From a checkpoint of a small transformer trained on Wikipedia: local attention windows, 6021 steps.
Each number is 500 + 50 x the weight over its row's rms, rounded and kept within 0 to 999. Layers, rows and columns count from 0. Numbers have three digits each. The size before them is the row's rms in percent of the matrix's.

# layer 6 attention key, 96x96, rms 0.0536, rows 72-95, columns 0-95
100:462399503454383472549437519485485482471438498529482588496567532479525478495490467527510433491490490566530608548499505464574580443469534515492602444483392565543490510510408588507486590608507475514514509546545424563448572542488481421505500497498476589528443595563426487513484526539445542476
095:495393448534475503561440486537412488557455477495511551514493492546446496530468565562443541508517528483484520486503442557394504424554502515560455432488546585533393461499601477475493464540479543501479479504539467421530554429523540409502410462587507543555355446489567430535506574560525544537
115:552590485413519436456406484454561554494483424520504522420487506619437525444487539512487436482548520422424503618517368520460505476456551529497490500479482502495504507464416472383538522442527543476518444461493489485458487450539521627508545547455556452548516472469479546464532462554469594575
101:507542538494425578554485566462576442421525429403421568445499550490430459505536504500506510524621502594555545521516485500540458514555488545466500564615471595516501527536439525478579554447506462531436504515470556550475446567598541557488507507477477551508469526565370497466534522408512501472
102:453447472396500452477528431596506516484513416585485419502525556574432507503582496488477404541575550510542491490508569444595480574500558506473614494451513526561524527503499473513514595394513446550482558560541581596507490518469561503479481494494477503524530569495493489421445473383566518510
088:546380506564578536534567432535524426474490513551531431424506505414465525521529464474517516587594477601411450527515457569524575505544483536409568469518483587595519479579538597529452532465465468539466446487492495545451498522401570462449532458505495452489507580586501528465450503511466524496
098:514504462488579503402551513501536456513459531600503512413527548536390518510542477535446562472504519404473528411451456438369434470496425534492454493458562576530483463540573428476475485434451497575602506526496510395511495420401444444514464516505532478419493511531491463552584479496542502524
097:540447535479531532428621454539447535463479494443587553577452527470519442457520457453454587508489488487429404548465547472422446481480438482482457511450526556448513439582545498414412401444525540486597473528434504464592450441493559503439549510524547448508542484521501481518525506532583413567
098:424537541509474473520456455546491479470458553440430456495517449457466516474519491444509495524588508448491554509566389523459434540476570529440559555512513503618498469547454503478531578464551500604496494531531455531449652534428461641461504472493415496491454504480382488526427470515513419524
106:565475515500430519571503508373552480573452592462485475458511599470509448488547538541611483462477553484530441531423531524522461519466473455567518529490442560580490539545503526451603559494511563530548402436493444436450529578606503579504562514555460467536534550580525540422489487562521505515
102:528521530495531506523481569482532502415512421483575458492446542344476518548532458480435467525448578564502560490547499504572441529555569492419544454538443423612538464603506530550561492522513520505423512502513587556529505538541466601529424469533450410557563535495489500535456481479422457559
103:608469547462425472535535509555457509492526483511439412463575451540565465565553506563532566498479511551500485484431580521603461496507551452517569537504426462489554531426402475493524504469460543580459457527350506552432504438548534514541491482499519403483455459574565532482562499444564489412
113:464437462476487462399480544474492563520439452503451504433486502528447496475454434378473396514433574498449646508486491536576570482492535489430579460470515502366529494436530567567502431505531545498427455565526498528383527502524526528548544458476496503428550531448513524539468544535446561493
105:501550513458555529548522526419540452555601506497493483514464533602477510496495520439484584482443548486529476433467431475408482474508489504506571615417551511484435495424548483527531419476559582493577432542462504472432511504411437474514522571563481543418485465366505453589505442529581480506
109:508455546499511496565516518487563450569550562618547383463441497582466566576486553531465571557476476429512475511431545477364477503436524541477508540400497473473417527463503499462461529473422568548500440460518454444513574490552525475532468572475540412451495443471615529546474543508460497548
104:534488526624610470485465493530543515500506563496449477523545622453522423565511545575550490495432504498507413522402542515432484426495573453486424539496582412469426504516478487551540523555502521424435593446502501490489476435433557415490519540505508457419513509457543509540534537515616491441
107:509513547470488447572522408444441491564515594529550515597552496551546465480488512530552549524499495470536448555439459575423541447409563424548446548491469557503472500492554525443461531535548473479446488512554566485425426382436536483482485582451533504492497384499460553548610596513535496539
122:566508536490490513486483422519563478485540546503535374518465396529491516546528493464506492477504520420496505564510468446536369496436541484504561491554463489522489544645439477546484603436516566499485521534522468515506533502557581558568539538544585403557529374548492436420474457443538493459
092:513558530508491494499499470507501486478563473530404511430550567458514448572609476494507449530555492502470508585483510498521481568563564471479627535591400491549541575486486493599515583505495554586517407483413463556479542542547502537522486447547519504515482534579440470464488508374486605426
120:535484655473480548458499469460506495526515451517587523501509509524510450555526516512523435502459429414461360480517493510373526443542467547512514542461498577461487488514541422444491437471534518578521459445448470418510375436492531512468478497539501512538450337470508426524549491511467525572
120:423445408581538473536483440579541493527440463549466525524478439541564542494503492486500516408499459517527399516507496456490486554563506487472486511484568531546478462502474497538521551535439536538538451518464529537628531515409456380488523501506523682428492519396569522459454506433447504577
107:411413538489499464406496458519476435466535459474411474595470548481497527506457535462528401518516544604556659534567440539542492537546460510469511522542424512463489495511497484553460479474577466527413538491525494557426487496435493531555572560471430527485532531461475425446364503431537497479
101:598490478500470471448429454506555551463475494528404536462538510403528404463493416549514493524499519432518521527545528534502406492554428580570538563568402481493548425452458574487561536488508548474559448545377586541500474417529500547447538522473610483415521517529447514505474519474523573518
103:510517592459396459494448554469533524478505549479436624417516507509600531437565654571541464447511598513542412523464591527467575505414521488541574524538500602455464372502469497408526483561518506459487489508468529446504522468508541483505493554481483518475478457502501565483492512543467475482